From a checkpoint of a small transformer trained on Wikipedia.
Size: width 192, 6 heads of 32, vocabulary 1222, 6.74M parameters.
Each number is 500 + 40 x the weight over its row's rms, rounded and kept within 0 to 999. Layers, rows and columns count from 0. Numbers have three digits each. The size before them is the row's rms in percent of the matrix's.

# layer 7 MLP down (transposed), 768x192, rms 0.0511, rows 104-140, columns 0-191
098:541534474522530472483476419502541496455488426553494541505424481518518465500470516464483532550473488503497594512546551486471518536516446499553522503419478517468574514448509497545514522457488454429496476502444577547555495521505486463474455444551426481522530502500483521494511482523427523493450452512365499483460457420498555484386524413545524558452475504563509474498520583553434456449495525540490537523501490467501453481569527347514496541507510445464510516444486459467505481507502457455446500556507554505447473499495448482464489482560473498474496481540486504507457524481534514521
117:504487496573503535526521546530440463474510515505501445504456520530466517502550538459468481549447498554497481487483495542481460492452500534542476453538532441507512520520532546556445540500482493475492495481448484454495459481468597532541485557501464491481423506541465542480447568516437489500469507488469509510529490428485502600494549539470459572515546536536495570428463512441489494468500511420539381593514490504552522574570462520408489487536520470529533518489550494614479556447482508451538467522532451514458514471504474493437513484461458504517551388520548587490523549488518468454
103:519548528435506508440521490465550499455553441554405527481501510486437547482538483436493567517567443549561558489514450517461513504519498535455563522517458532530476514472493522391518465424466435468533502603549549450452479547535473499424441529574477506465433483567522458441481455411523481539536551516519506484483463484483574460507487452543545509476544482506493497462509546530462522465574507502554499465484588531531493452550510552489491445484524477491545457551609497538471518528499492486445518478489454434478467521516499493476440480470515506532479484541505519544495507451555571489
099:529499450498534502438482529544521528511452525452482548533490545440469471503544502546512493501507448530481486587491503485454496512512504515540462523519535489556488476537468472467566478519478600594477485565495491460476493471473521474512545563518529508533427533494487498489556501531489491551533429436509508514472443516481583557515594489552516503494422544595474520551482471456523530524463526426475545613489564487441515550452504543445491503366533485448509448459527485527480415439465496415508465531436525526479496543491483456449546514457481471457477508461490491511492488587503492436
106:408489462492482568516518453545422500495471455531479499521557453551515512422527495516551475552535492513506448468516546499511419515542514527496544556485460571502500512511472592543523592494511503512466492521566423515525561531503445532444529500438566573456532482508494467537496475442475529421445494560523472496535493504510461406458434512483468438488563488518545521476531556415500543504465490513525462490544510445404502527513492495520520498421528601509478430506525446517512485495478514473557507466509550508524519535527461501568537455508564459470453504596544563494530484480474550486
099:579559467512499435513557442521486493514474500514515554503397488486555525505504496539461505488476445490548496515447515579482509524448445485468491519508548455491543470564532497511490430513567481565575495532524510497477585543451463495494428388485546443403492517465495518521472488548558486566471513519500478512512522535511557494508522525474442521456534440419543440460502615504538462500423589440491509528517510456532480542473539516499483460541566532511473508473454541455520507427489450475516468473491565465485553462434588510522523483480473525514497457477522488460448481535522581484
102:500563413523496485461601478420519480510491459563545568473480521488485476531448481488535513497549483528490498509583507512545503509491459479512484421582438488557538510478548499475508471526456456564475510472531538546438485500554521456492572538547454405510449497532568506522461454419553528506554405493556502468483503560498481533484512477438467536497474511475500474536511517465439438573499490503523526549486473510427449491538492534491528536587486493474534494504604482405463479479500475469471555473504495509536532507468439451536539533496505455425567485454484451500449524460488587527
098:467511460503535518551586471505503543442496449522562549491493550492491475496523436435546457457509457455525458501409533447473557494499496550451489504532553483514528536526481443512444520521380454566459537463530453480516516489510547488537469476548434503499535517408525478523507517515490442477434467551478500500500466484553485515487505514495509512483518502564511521470458427459500436497519504457584527472428541488546455424483435562567433523470422541467518570518506473455525482597457521517497524489541548570466533495503510542488492460519469419535547471527431493450554442505497544573
096:512450512509490424532441529495475464449532507521537474482502478500502514459510487597449537538526469498596462502524524502539563478573536461530440507541550337508491481485615496480519454498519502538514549487472508495466508510529558477457525547522499445469480613485435490484512430503489520539454511518497526503504476478539503499417480566460514500550520490485552567434430551435560487508479429507462489559480539508498499498531548457473500419436563503510466549580445514538471470493467462419436515480498449503545489502529521543506493464487459555517486507541499450428531487512491485446
096:472519509452484465364497498504544525489538489440529497438483496532458446442510512500503507473463490479508502485531506461587522507518570508556540541571489511548514498446496548505500477483423518500474414432598476487474455554534443443510487483455549466559571427514507480457488479468594478528524507468491468480472482462483473542516471500468563473485469564506514533488569475447426490448496576447485432544518466558492473506489515513556517476553421546465569482580483478444495469515486518582555508551536530492588531465525458547484497477457505426448539514522452455481489499527546456497
100:606538485491451524531593523542460415498578589543491459474405473426531506521488469582499500474580522548462517527474472436467599493487504496480559498549496490508501495515482563468466470563485464424526472497539470513555513494481549578430513523435466504456501462457548534490479471476510513460490493487482519482481599476510531481529513499430568453467519481525502455460483546509564517474474554546563544471472424504518533458486511481489545482479550546473532543464517512525498482498541528530545518453539495543456489480516506420516532522536453582445528520448462564459445432507500448491
106:477445528572516488478478515509489486560511490460471397496535455497450507414582525484466483433529496507448485446570467459537510549503521526522514469602519481502511418419528475544532516448490518520532509536501508421563535483584511443534503533461459519475553550529498407481524527516509483502598526515504500515528496437564456481542555426438522478494485479428567550504511482524579446485516499490506542502561515495503531509506498429442536560445457403447558465554473482534488474539489495503527507532481504475518532513456553509528539494556441571445507470536410524515498465506535517505
093:520447518497521488484491561463542542542518571540450475435509472450468419529493492446554516477432460502473459459485484527474465484428462567473485553545605487489466476519546501448404548530468424446481542474542537478546507443516481530498515479502485499555505485478561483558473442514447543455540511441599498461452488476531543467523485537491457480562545540464489443574561482514484538498499489494496488486494473542505411513512408511487494498583488470481566500455569488468513530485422535563471461430476451514540520550523503502562447566536522529473497476522467468404510517487503505569
119:518551590465561525527511490466463529484510508552482463453569529542593444468479420548566570540530519434512441507492530518419466482494497514481530492453477444470493559485515452460527464484559531507502457507502581529526504440508477476474470529545520511453524538534534517495512494447485446534482487483469458468513549511469433532552459543564456587431434517536441527513445530426481454482511502455483529418456594474511483509493492543487539539508522548485482485523426455505464474510492543458527455551508528507480465522482451471434431585474524437548546506458444500510585519484509492585
105:511491441491472503479495539471493521467535472461523507484531527443493539485481569466499519515559538518445444548503501595514509493609544530484502497497501478510527496485532465483493524539438417495474467522536504454433503508467471473482486490499489508447479489561536568564476535463427513574533415590501484483497578512485534554447540521451542458520461499451534491489502504556483539494502450425551497467529547471547480470470477472480406487513447570530475563476530481576477499578453466544437505508518421479494541422565517457442516452485478550549460553467507525586491534406570460478
101:499530478507472484500519521497493413510388449421572451553457527526523502438461531523525528466548526503483529486490488489447503518500473530486527518502487478497490547525482467569398468480533498513408467479531512402471490520480509546494483462496550502470525520540538568577427534552520559532496525532498510508492468487531599518462501515541540533563456563503557528496507619458541419444488429508505519467484398431493432483514560537541507475589470459525508460492508495465553545529492496511454484470573411580539534492454481537512426480497502505505525459539497487483525513482537511489
100:565508442512498511489488475494430502555543464543511513486470416536510549445495505495472482540450562519492533554503546508502493501509493530455511501511539465479450563481519515560563512526473475472539561466438583567554544568523503503537470537484501435493433416530591540563540537446527515582525546511510499524468441567527521526548436491501508462521580478577544499516530507475466591483479522585432539463468467596522570475453522433466478541507508531523484511412510516461518457480466541499550532516537491500482433473547523534519550537503581524461512512497540445505442450523502469481
096:464536474513508458550534545540509545485465488489506454457475557483483552505449442543469444532491568480550528543476476515459469443545490501536559485449586429423518426468490415506495456460470491479453583463447566526484491542481505527541583514485454471517466477486446409500579500484511407493521493492497552552542570544494540548477557525485489485518481511463481516516434460484563516472569476420570450472467438513497469480508497460485492476548483417495492469485509442547473473436604539486500514520520538475556442494469452474500502545545511484558575483495559530504473536518434489479
090:546506541483535438532508500461510519502537472516443543426480494468554488504547492488541520498494468456511530488497518486533565527539499453473542453618550454531558506523540534450523463513547548578487484557490564436476497552441514522528514519452498569531462539419482500450516508536507526508448542493496552519478489568460481516444404502620489484553462489520548547415526573455562491482540436540523478483506506498510567433513499466510457480482496465470517503429506439573586533503520493468473443534542512434550420532490530420540514472507504467504518485488540539457581542529533515531
093:566509508447563477557470446489466516492523452435525516463519513538550492414446470442516434503518526485516425506520503494455554496490488519482555510503486419529529489549511489474443485535585436524510470461538575500480499502525457477494507550614494453550487499506461494493493484428529542484521529497504484452559509565494483568456493508534488432435548527505550480485503518507488510492489559493515568511459488477582574451469434573450483501400502510464475452432612397549437492452543518494459577457545529474536520481447546482523472470546504466549544525503524544512462524528487520520
105:463498465474408494473487600540517449509440544527569495435494487511481540496404541522533544538558466490538496535473489509527526499484511466485461536542539457538463524453498467478476512436604479522475514536509482553472473558432433496517557476464486551558528551511543513576521521402498424487481538477461505557534543523445464497546525447459496475539529466546494467435443527591431550505534498498505545459546505568571491524438485413482507498545528507435507516435477480567455483548476425529491492484526547422475518494550509516500542490521534488432524563526535527483524508495529550483
101:479516522490606482520434387471489489486573474550487495487419538504424461571516484532522535450513551451469400484535500562501530481459492535406523586566388540465549496543457501476507506525570500481558528528550477525495483556456439513466507522478486541531448495473538525522474482506541506522438484575534520462474461544544504569469549567519534589473449512480515535443452445528567440465475605497525498509486530458489431518549502517512503479493472495506514464494513464485453518476514504510505495497569499503473480473496555491554446538572530465451484472511463511515451487499486427507
093:494491488526507538509499463498441495501516502484535582494484475559522486497546541556571512526500525504495482485487468480538408514519471474476507578455467553510394483541532556421425431422475497510558464534509552431442483538461432417503449487446512515509529513514513567517487523526499453493521423471423445538470532548495499456516515455523474503466527567480508412494461545508512509504478422545517472496492476521517514451575523472507487505506463446459416508500508501525462452522532487569531500622496495527457531438497453479522496467526565528548510424500452562416511525508398467484
095:483488503505537549487475502506462552605475510511570551505573476492576458491458574499565506442523511493457522521492435526489514522525507493529528447567556492546469562542536500521480500508459585552541526549459466455396483529503473559515561412530500497465535490596557495432437502512446502470530506458486537567480534513529458454519496450515478504531522489496460581509524526460457437495449522456498495435565462518458490485473478468437552520455496498461494506535533528480557483503468465494559458464519524454512542437529525443380549505543489483474494483470426520513492556445585523459
093:546518483539439562491477395488412457530415427481507417529587471509549463465461455516516410454502467455460501433496510556479478456497545529530475491490511507513465498511458530544505489463505539505507500519487461490485470413511502442496467482455442491577462493529577480503473516505523560509564538549519503487515440506522513478445521494534551420535534498490474561562498516486515425520551497521445516534515489524446507506470553483588505440449482491512508425486487520508441502449450519496453426481542534516458465452496418438500513488569517532405502607538513485527456444529470508477
103:462536475563519573522487472482511481429456520506440519536444489460490517507494533480471499490591458516487507528532526460519527547494483522523442496476537512436504426504498543548483560518526377525483547514502446527592547547473423465512483566562596518505589524443467496572455498461513503509515496514521469503486527462496540475486618481458565562453557520497459476519524492518597533543453566470484480484514472493589524502453526511486538570470512524517463486484531481501509456393479457488527533581527517446500492494495541477475527465553505528548519514456502502544590440526505563505
104:514556533526473548476471538513482475573492547498487515442510501519500477505441521493515534495517427543521481518475505448492501519495552558506543428481440518464446540451486485478473531428500530458508530495526549478420525502561527497483439435484463537474442508537507573517446415488453464470484547467538452561521505510534559483527446559529484530525413486574556502511536500541506582607485500482492523543416474435531493482514474516497548543467568528536489545524421501487475539440487516552506468511516527564449494508437521462518520419487486568487549470539515434495508584597587561478
088:489517482476464438397466529571514442565456466590472529559466457552495473484455472456514552501543470532493494429555486420629473499552477456493477495504463492473474483470569450519492481454443483543533564492442465527474547499509393508524538455538486513482432508546440494499479459501544521526526483473554425531439482450530456446461503534548451480562464447404431493587483489439591542471541522506519468489491532577528549492462509418419456537493466476460512484463516517464532462512491488529511502513514508446534492542487521507549464546475467474470494504527491490497497514515521504481
095:505424561501520486524526547556480473499505562603518499418483502566552509558494517502521463488492513493446551489499465539445498487543525503490570445488416508515431447465437507541486535444522488590516508496544521561440495516461552522475528547491432544512552514520512465482527534468524520559493522486521496479459525463524451515509496526519514469487453438438513462463472453557489485484478440521542479501527490502431501581534521472531441501435511476467502472511433488519466588487510496492569529463426515461438448510546432464524442492542404549506439483578570480458603473440516447523
101:533479516477509556541484557525485409542483553589471429469567546560511487566546476515523478507519507547471442515541511469468569480516539442545474504535452488506527477579452550558468541531467411534496479490497553522472508517521509516526520533514458585520547490530522443450446498509549546501466543525568510456529493520459518497499531390512577538511566467529541476442522484540575501560517477448467498475481536471525544468450537524591568584411484555488506527430521434513517511497521466497509500513539539459462481539540560561545508495403494455504502518498434531497503525494464473471
096:522491503480437567540489537519416469481501522521529478474514524459544501488467494497537496465546535511595506478444457533561529443510525490553526500533537523491543558518517554480395529501425434484460474572539494503566468485553517507491557575494443515510535549522503526532534499486509500534548570543556477499546553508519490466508528562501442468465459477476526526456505515541516505490444541521457465515447473435492566493517494538472494534517546581495516503469438502451555515545577504525500471521562502509512496555566502541433441434551542467490522550475551529608534513432569385566
105:495478540472495478483428490506475440480437486548560551482407548537462531411545453507502442428477521518479434512426462464490511554537539516586501532539545528498496514429483461530542470454508506510502492483535497523565453450523474500499518474572510528470467464558502494424507464557470513478449480452507567472524472554454579569487513476509526468482555538554490533470543419455493482492551474445498470400467466511476420512518552504483553547539489489516507523546459486471508422483473499529500505498456442535421388450476491499484512486456474538410573552547512482526484514545549490534
101:540450496571540510567549518525485489509419476493542453537531474552543575572500511471550505535501534490485536466553532536493469571533523549487492518507597526487435530486483465482514512545486515469474489461445519499463525504498499538436553523584520523487463456473510487531469557494500473406487465527473531512441500492510516599507534481529530556472404456535470501542559505527480507419470530509513531542437445510487469435536452529489528527558454545520565487499489512555491390453488509480508481509498514488592513463536481509399438526542549497481529594525575531472494582476550539558
094:511470500551578412530438440579452500624486457536456487477451517564471556546557448442516486371495494492498505458508444485520464476425462484505510424514471519444544500537436475557547503496479494494516498558463522488589486503536567422529484517519471475502512470492521467463496517409496443493512450497545558429557494523544461509439488521463514478466530497477508525497461503542507499499518500439517457488454492513485454561470518538540404568481475501512492517538506524484559484501516496466470464524524551419553547448549489489460494581500510547499440519478394447505491500483513483513
098:546458479491478490493555440471542426486594587425529531462493475479479503490540540474565545436482543522439471463465416508546521506461421477506544432535500485531534517454441515544531477544502554435452556431511535507510479433391449522496537407486514579478513473491448471505552519526524517472466512516519588488551458528485502515504499551540463483501490496481499478473479460507396479549453519486460482476510481450462458515470483510569533439599503499459522447478554448499524444556468519536488501456466511507523566460496514556416462505499439535485522490517516479544533539441535466497
093:532486555568573542531503491475560437510478511473500487533428520445530503498487520516526502517503535414582476533497412496539490522483520458432496491389487446440511468511461610458506542536500460441516506501505543557566570488511493515459499498521533530451514537487501482555428506482519493558540536463466581497447502446505591471479477571517452498479526529519532521456523477576520485445511503490491611527517513550499506466464475504485531525506515510465445535500533515557537465512471478483552478467448499501565494616486448491502591530517600503487449483486479540481418572487502533513
094:456553448454469480437440485479429475482500474535490495548504531515424529523467621469479513467401507465501447476473540468498541447578488445415491385490515550388571422467521517524491512524459452500538488501463492414499512530457479514501499496512448423510455476489475485482519517499543528503489529467494537484487461562481566414408574466510516458470482524526543542488491479545507508452501479521469502492468541554485533488441459524547453445552498499443470455567600508577452459453508467524524481470530529500511496510445487489539541441522494558499474497467518550480503445501509481481
# layer 7 MLP up, 768x192, rms 0.0511, rows 105-140, columns 0-191
106:423434425473470559422481539532538518410506527496508505510473491443536553522522491513521541527507574543527427567534452465479471494541495556495466478490480502465556553512582464549521512503481522514480457414546537540466519488517489486552468474472484438500479523455525506459516466480577442489445473540483488590570534452494486546508466514481486573448505495534440492500458515597492474466526481510527532519476449528509432508506513472425493405484517506482548460513476555536467513565505459454575504537430574481438490575456491426494458545554557517488493446516473537559453475556468497495
099:508519495475417478450482503600544585496525609505597434481512483529507556411529515436522555412570502511480552550530552492493481559533476503522465481503545452502578555513467542491568562476508548479547563524485501502476458462491594467490527518590558494609516603510565538482496536500553515535536536475499502544502495465510488502448537481494472516484468500461517510514563505514506487509440524492470547448500497492531415504526510553540525521490470505502574477479576438498526494528553505551492488520511480490537539498492435485443529487524520497492509493598432466503474546477508514469
100:542536473474518436510538466457509533539499522495516468500522505514526455461477479571546496448590484531451565522515482457437515484476474498480470642436455450418535567568461544511427554479506445493465496514482508494436530488523541527490538496443472517599485439573490433510489566514517524459519498536491582463491534521510462468506526509517483467524485522429516491493477560562498560466449508470432511525490441524596425544535580468467443474438531529565429561512534496563543476451535482476524567513510514513514490467478456505521500503457504460545510474432484538520487518523514480434
099:435515482493569513484501504569545520457520540550487500503539469444457525476594530545537468472492550494610527467526584536463586505406461468527500475514469488549537489464530463428374533507456497445546530541455476578433515526475482551507525495536483529471442506495521473530442490406575516485541507525511540469516494435452556503510460494529445527564492507497505494459532440466459589504550517498509481446581486478520463495539509453506510485470542563524499457533503459497478528527481528465479457521535569553493500462481509533455513584463514488537489413564519525470535574490488507472
098:471533529484508465524502537522472528476592527533476416535574478515568553485514386513533476517533498439478505533489534510498486416485530560474503510493497510468503514496491524472502490434493505562513404578538475457465546484502447475430538532439506506517454503511516505547527487392560438537504510471539475535542546512487486475516429454574500504508456470521508517570501514504445494476554423470534574555532536531465396479486500537498505532522514484529608490553552497532474430514519503546514507561500502508437517474534475452532482459468445533423473498549446375498489514508558482524
103:570486510521465520543480502580527508472459546486463462456503518565527499526487547493503519460489446569476554545485482525395541464520617500517447606478493502500567505487420485552536508436487492486498514526517478488435521451507433528494537458492510558517433486509461512498527483536508532544474499566553503537488492448506577423449491544502522496534429487535524523535468466484514525487514551530524528487482492473539582531496560455441476505468429449505506521575484503481456518565582512553524536487522500431467570455439491566478594481546472573570529470485483476509595483454499491489
095:498460489489460442474510468570454473530500521462497436502467470533499497548445457430478474493621488533457457528507477415462470521507490543495555502474542476599581475452499513532521472545497520527471434457453522495549528528478498494433538513490465562587476528495471535530538457510503473478450488483501500501535535543415524507538496554488494575534476500580481544514446555492560544406498489538534489503512492497479498547470497531524516451398530543478497522501528538554510504480541514521528491517523565539452592481489487479479493540462503596532514499486489576584515470460452468360
095:508451477440586494554555490410492478504480602493557438550485510475562496467453514512485520489445501479573447519520519461506478498575595550454513466559554508464539424527470467500539489523518537517560494489478478529503504559433537517546478471461538514457506542489520538446464527538482560522460575545531469492498537514464512544553488452530443469530575459522493471470499452453501414464549504552495484518541480519486532496548533469543538423500466459570524546511506531539513476490503541453452477460509537473520476467477386516449504535485553565437489584425511477430489534546489543534
102:410556519560479433518450473496480493506521472488500462495578581506522461499441472459510522542496550576519459502512509579508476542480475476531568511509528543493504500549466507480559533458495498549471466503516490526470497468527519428517529458469473491516489517455476509508486514554534417463529495519459491402477515450520559453428416481575529465449547578535440540438537473526477420467588469452490438446465494537536419428516522583569541402497479444536534532467531516478456504502535493512464462481552500527506445496484508489480450481547539491507493481577563493448508447506452553527
102:448530471488486543507459478460598529466522548455483506534511536538553475461525478511513554535412444429486516455491492539435456562551483424516442482499492523512411531507513466500447500541451546475541522445501453498436496473523530506554511478496544481491440472433584540504548574514491469536488507560499547521526406509461488477471536473512494502458483560465536567514458521554423478559478505469472521494533466435520615480544558488507497497502522490474479495540543501491423489538463496483471566513507548545524531532532532577435552496421498546533558484442502477494596555514458479560
108:545487517536535526499448497454538488521521450499542441452504501562509490549456452452471465528511542489496521502578478564480457465525501521507495445538543599494503489483477579483495526524435532462433500493542465598463447470487583547531578526431507514635520552524507521458539499477480490528537505521507496524542485537490489480532528465492573500547476502511503516518511519526558461517488515468484489546530529536534545548422545546482439500481571554499485569536514493512413459556539505521410480515507536519430528498526562426475472510447446533514571498522606441474487454535483463575
105:490550525486513526494537506455513438452446534489598476543485447482490515417486523444520472451586498477465499573520498477563511564532495485477409533474469496458528488477453514500517483491454497500500491486468481500433586453513477428520516459447432534454520492494450550493481487550515502480444547501498429434493467509534525597518536508544482421428470499526474501589500543519467510497502398493486477495562450394457566434472534494524468453441458458528537526515542466507554424526556525551413537507498520540489503470515527544449527505428524495552491524484487480505418508490546515553
103:478575494553492451465534508536510486482515565493494535488546460526560489450516500500455545536519551476501482475504534539497447471524557515530467491465459460422538528560526510449531490551522483503517525472524548542482560498479471536411470468491472484505499491537498511560522562470533467526468498513519554557520471574517534531536499449450488592439546574444505472530468568505492548498497469536447484527408479422510545397454538576514592444527583502468575508528453453472460465599522504475517459502494555462522532419471477475538426521467494528564545514509496512495497537405451475487
105:492475533473521558578535499495513489527583528467522509572478535547498469526482440498483533475586485570509555532494499534495446426500550533492552504580463536542568561502517568471495498506560539470525491492498543487513490511577511538515478526498530568489519517444510468482532439446484478583486505537464422600493539539456469498555568453455601482419497502478502455553457497565501503546459500496503498469509492484450554507454503512538510542453472557501545499517524563527380445471569465591481502493478467488430557469486517458542502502531508513547486496465556483502558518451553446464
102:531476557514474515512477519581506568479502518472495445508519489474462506499549524465531495476501512432460479524489561505425458478412622543543431486593444477444430553534543486510494434460522509510536472479470559476462485471471456504463526557491513441477470408485533520516479514542474470448467536531461587460590447599495467510514584425451519506533549456500454518530528443550458467496488501527479524566616476451473506494533549533495524509545526525503497498464560519497516492519523504527547481511506535497519513540502507550420524556500539513549457504597531508554509502546550516511
104:529515482551585437458504498519490465536549489517521485477521547534469489439546537540495470572479492503553555511448544497477495454477423429566518493454539415425577459508475540440540480615468492513476538483496481499546552485544478451489488483501472531537485471455486549438479557453478534515453468436495431505603496492486509453522514592495585581500552485538472464463513495550532484527455474443491508493517449530520471482542534471519513490503521447528579551532491430482446518513474510572543500475488503518491428516473604516523474510510480587539491448462497578478529550456513533492
088:477466492466514486467475460522538428467476572442546536509529424515474474441557515527447526503567572478487538470486519507444503482517481518448521451510544519426506514540541461521581460488504532526526535526440538447516558465549455433466548548515525489455392406513500566475515500467587495460449495600467526467492467560465528521509533531507537495497461466536442524489514475516459512515497460443489536473476555530503469530462457581465545488431530455555533503576545503557531484560416452538509457481554495536511492473441440484483433440510524477507496521551435448560527493491537487453
094:439503434500470515498533471582443468545447536486546433502501530502557445528525539503526436515530515524505449490585484481522499472480427522644560482472527465454522533532458482494462563487504538508484492468536521532479475433549525563468487525497426539472506473517447468536540468525498452517543491517515472450524536422560488460539486538521457496500507469490476449523487523543461484443548515478501501492501434477590503544508559461508562509489506541539519453460578532492411474518566579496612495575525516526515579573551511546517430443557524550473487528511480518485518518491460522448
099:468452475528438447523502523470541474539491514459525467554528537492544526498470496521382494547560457555479491485509446436528493428459460482503441531510473526499470459463537449516526450480454506505500540526436440470420496522548509494530494541391533504469482424462519484510514556528458480531475455481491462475542462453484491492514499529444527462489489544466430521516496545531457527564467410504458442576498538553479428526516530445548507525547461510463510552535390597470482547530522448501471454554474519497471455553530499532515530531478429534514476518506534489539604480395472529479
101:500532499532509548484495456482537536499553421428527417535490470534541500559449545508541557460510521460551547476584568468510485464546499522516534486532559525517494526508530546469573446506474623461482533543397476529538465461497493521403483492451541550492553461451553549499532501535505543524471567523518481485450430507446473499524513500511455474482525477547490497500494506487519544517490444450510536573554504503477528516424487373482498447511480517576484529573522556501525571470558494537414529519515485521488442562504479562435528458571479508529471520526503535475525502509563490498
109:560545497485498527477490552487474573518460552400531477576498489531495505476490487498482542545534448534478489513447492486474502449518554449498482536435528570508461564505494540496537499466493516462541518431461511515504431460469519506519436455528481540549457450555538438482512479444550529494493537536403506516551484426421447504520504515430471459516461537529445439517445540476493533544456485499519545448517371607520471505501577449516497509487487499523530494484486526500456547482509528566489531443574484466535440498481467512482512462543508441624541484477553546522487589493527479471
101:519534544516502475447555471592475475518535490494491469476512459484461565523499493469481431519599528550461421484484484482561540562502531509530528490530565497551557435496515525470605560417538471519494541503483456495447489526529575464514500500447495472402531431492564468466491518542442514502458484505464586450507529483554465492521468492519548457525520501559502494555457445483444517556540571541462563501493470480596460520490582461508510490466553518577526482500535467504535529509515461555481491440472565397512516491506504499504475519449519462464505508474468528596499555523536494440
097:453504584560438508509627575547560527502485485441493482541590493563484561430492525521477436467596466505502511492519533491512489563445488530502536480429482501525448453475447428416471489621582544458528495434489487567529501499496500472531569481511504490544455555510588533579457518543518510487507538566488455519538525461510550449506545558507520591535522565520537503563504496514492478591487505521493512483523559533500523468509513504500495502554497463457519521491521526595508483507485489479484494472493441461481505490482477473503492481558468545482450490461456515514482547462501557460
098:429458553549457486458475514536533529534529521494493530504496485475516488592518528506450504515472562564521541556511541490474464432518383537498481495493462560454541531468478508491516569477486487411548519449463563503491524576508571469500483445464462535531523516470558501529463465502477409482474525448487466600511512459463495453485464475534511512371476452563578482442465551521542479488551483535465452488565474533500545443468509507498497568512550495505498520545511494554430450503510443552452454552499527569469466536481483542513454507500491496546474401562488484470512539484563545522
096:514422424405514490510464506524496524566528470475489539485506466499531547444556445455459475502466549477504506560470522480464553533533500536455446550468462526520480543543526466490509501513515475491525495497507470538507471475503466502452554478504533585544481478473575511526427547484461581507490488470490506496489544516564382509503493521589545492471512515471479528578516553516481531413501467533457613502571480474504573526536540480523487478519502495520520466522531601491492495526543419445478481452518529536535503480536517476504490498570450559502449459505388433497543613524532455451
104:529520532451466489503502475498510463512518477503478498491464521465551475512522526504493546428513500489469558495478448484475474497530447469549532509600497489564495486481512585421563557570554561494571524509514537476524465546522513518516488537475473528470492490459533546472486468523506460516415494494528557473483514458538499499449522422459493522562483556551469569530489494558546524474510467465590466626498489546589494543494534454534366461540460464478490535569453532473500492522478529514481497496525469461546501473507491506532597504477584594519581542499487416513428510458478475547
106:552433461515594530574462527514448543493439520401509523464571551479592498487513525477466417513448488493514514489519541496425493521539502528474505500509524474505495543594500484510521526485504513522504474487573566525447527539484517482545532490419460475526507529482511511538510510541506503444502508522475528550476521559448483469538555448507455508490529488551502429572479445542485423496535553554513487481510440440505471533406528580542535553500425510548558560535524456470491498488480482507529453548445526525497468446615545478508501543536531485579518499442412506570519481468509543484
092:500455458460576571472491537469512533509488517483426486539505497511492644432460537493514506580537582585521494521474575514558495512573450587448427496555466571552545478554506521534557509541543506545523514430494465551519546533498549516589545521486479543507483483530531496535535494532496499522471433545566481456575504471502536509446485460575492484495499514500525469464536476507455574458506548466461522511480466476508534459502509472433506517539590465543435515505501490481487501509541513550530424502469460534531508444516534559530519554494456462532444460517537464434546511510517491455
102:446404438563486510438509502444496549396486538508527514523547497461483491411512516508562494497521547475496571513426500501477490509490527540497428487530547495562507563529511465500537480488542524515453553474486462521491523483496492475506588472497514432498459522519548471494489488509440441412474455577493521443476514475486463547538492554520471458562498479542524440482486485568511510488455456498477472514543512458484571453605377538476444509580507533475595470479472502485575540543494516488563506554549563492507478496543477508508499526450484469499517535514619452498551548522513517475
096:531531524525519440511463495487512485550575522517568436521536474549528584476507512533553544404500490556506530509591508486503529484429463470574546512479505448578483467513513511458508471508500559494438453524503400506486538542463434543398461521517485486531532529529510497531464494510464503499497527480564487494507450504517434554477481557483516559505493553448499531454549550565483582452568458471510499482555544535555459462488577508513469458523482486491539520513452494518557567496512558559574475506501509502459539490467450536542520425516530545566493532450517428457569532425559476533
098:421523484495507490513437502563468416451485485535507503533399488557455616524588549471520481451554470479468504532521506397472456524546485456511424611504567490511507455511484581409472539474528487472482490524530476539546532474501509519456475460490456503500536487525466504462463476527439523470452500502468515543546561549492435557493371512474519483510505501535498507552531488449472504448504431462463462557516537572569511490546415534540521533532550466513509523551494471536477460501512426549480474518486559515537489523520527511514525536492537446540502428471521450530498500506479535466
098:498452571628513462518586569517407494532468496545512442493538446491511569503522556528528539449554521549552443517473475520518470517532540495529476505476472532516517477539481482493473475555560480514505600460533511561444498498530533561569488454445530506542491439487417492429537518561510490515513486519575494504482514474481482443565503475452499444523426443541489504554469463583574449533518429521445503558469558414439458466445474512536518475444516500507508539527504524505515506474517505482529486494555502545521480472496436465504480497531445507440523551439480554490461477510561439475
086:498598536546556483527489423411499438498457508447478529535450528512564523463518474492427521558542576510536524506512500543528550470547557517504438494464478467417461498436499575508556496531530494561521550505518476517505484474514470571533520442556531469554454516498509461444555482517535490446513464522557559533472499508453444435448479521484517527483558548586530506432411466517487487488487454478433468538483498520513520594444482486477489519556559526541559515493562506522520506537519509477621545523461464549454489495499527515498473490515474524502486449568507519618485524492536511535
099:510484473551533414542424529509498543467475507544452522434560457485479423614468507476537539464526550532507545478503503479466414498554466526450444514453465525518530505499518563459431522464509500507521497480502489570432574483438491517499528546497507473535497525532480458495491521494517516442459506576493549568509489500476548485489444526477534487465536497494520595518488478495498499567538518528504516519513532478540507441420500558488567553484389501502546547491473558505435484578526453516545577474495475517489521506374432496492494609561453489517526536477534471540467503476567505519
101:417505509493490577417523514527482553526519558437443455482492470454546475452429551550414486485474510563487522537553522519470544533505555509539510602506533503507480573495504542507535486485456532527564584461495486533523431514535489536543501486484549485537480481592524507444501476478492513420431457527540537488480552522462512468536604602515501446492531527494535512547441513481515455517542521549470475513517520529506515484505512509474468411553468546563550419522487547499515551560495502546479430465572510522503534462507481471548545558499509566461465463542501500556486453460515465565
099:544466461510495536531489458433505565484485524498507556448476486495494500513487544538477545499532542472422511526536494456531530489481460459476433511463461506548534465445449514500478559571522494520517502451510530487578479454473432468486491430476521491496535531541541494526418505477455527471554543494481538552497481516435476414501524542416505490526472527499499604502565454428446503447539537505455590560496423484462528515517454524546487615573492526538547424514421466474502519526509502502481492512452536444442451480559536517519458573535513475458510492433445417520461569465531500537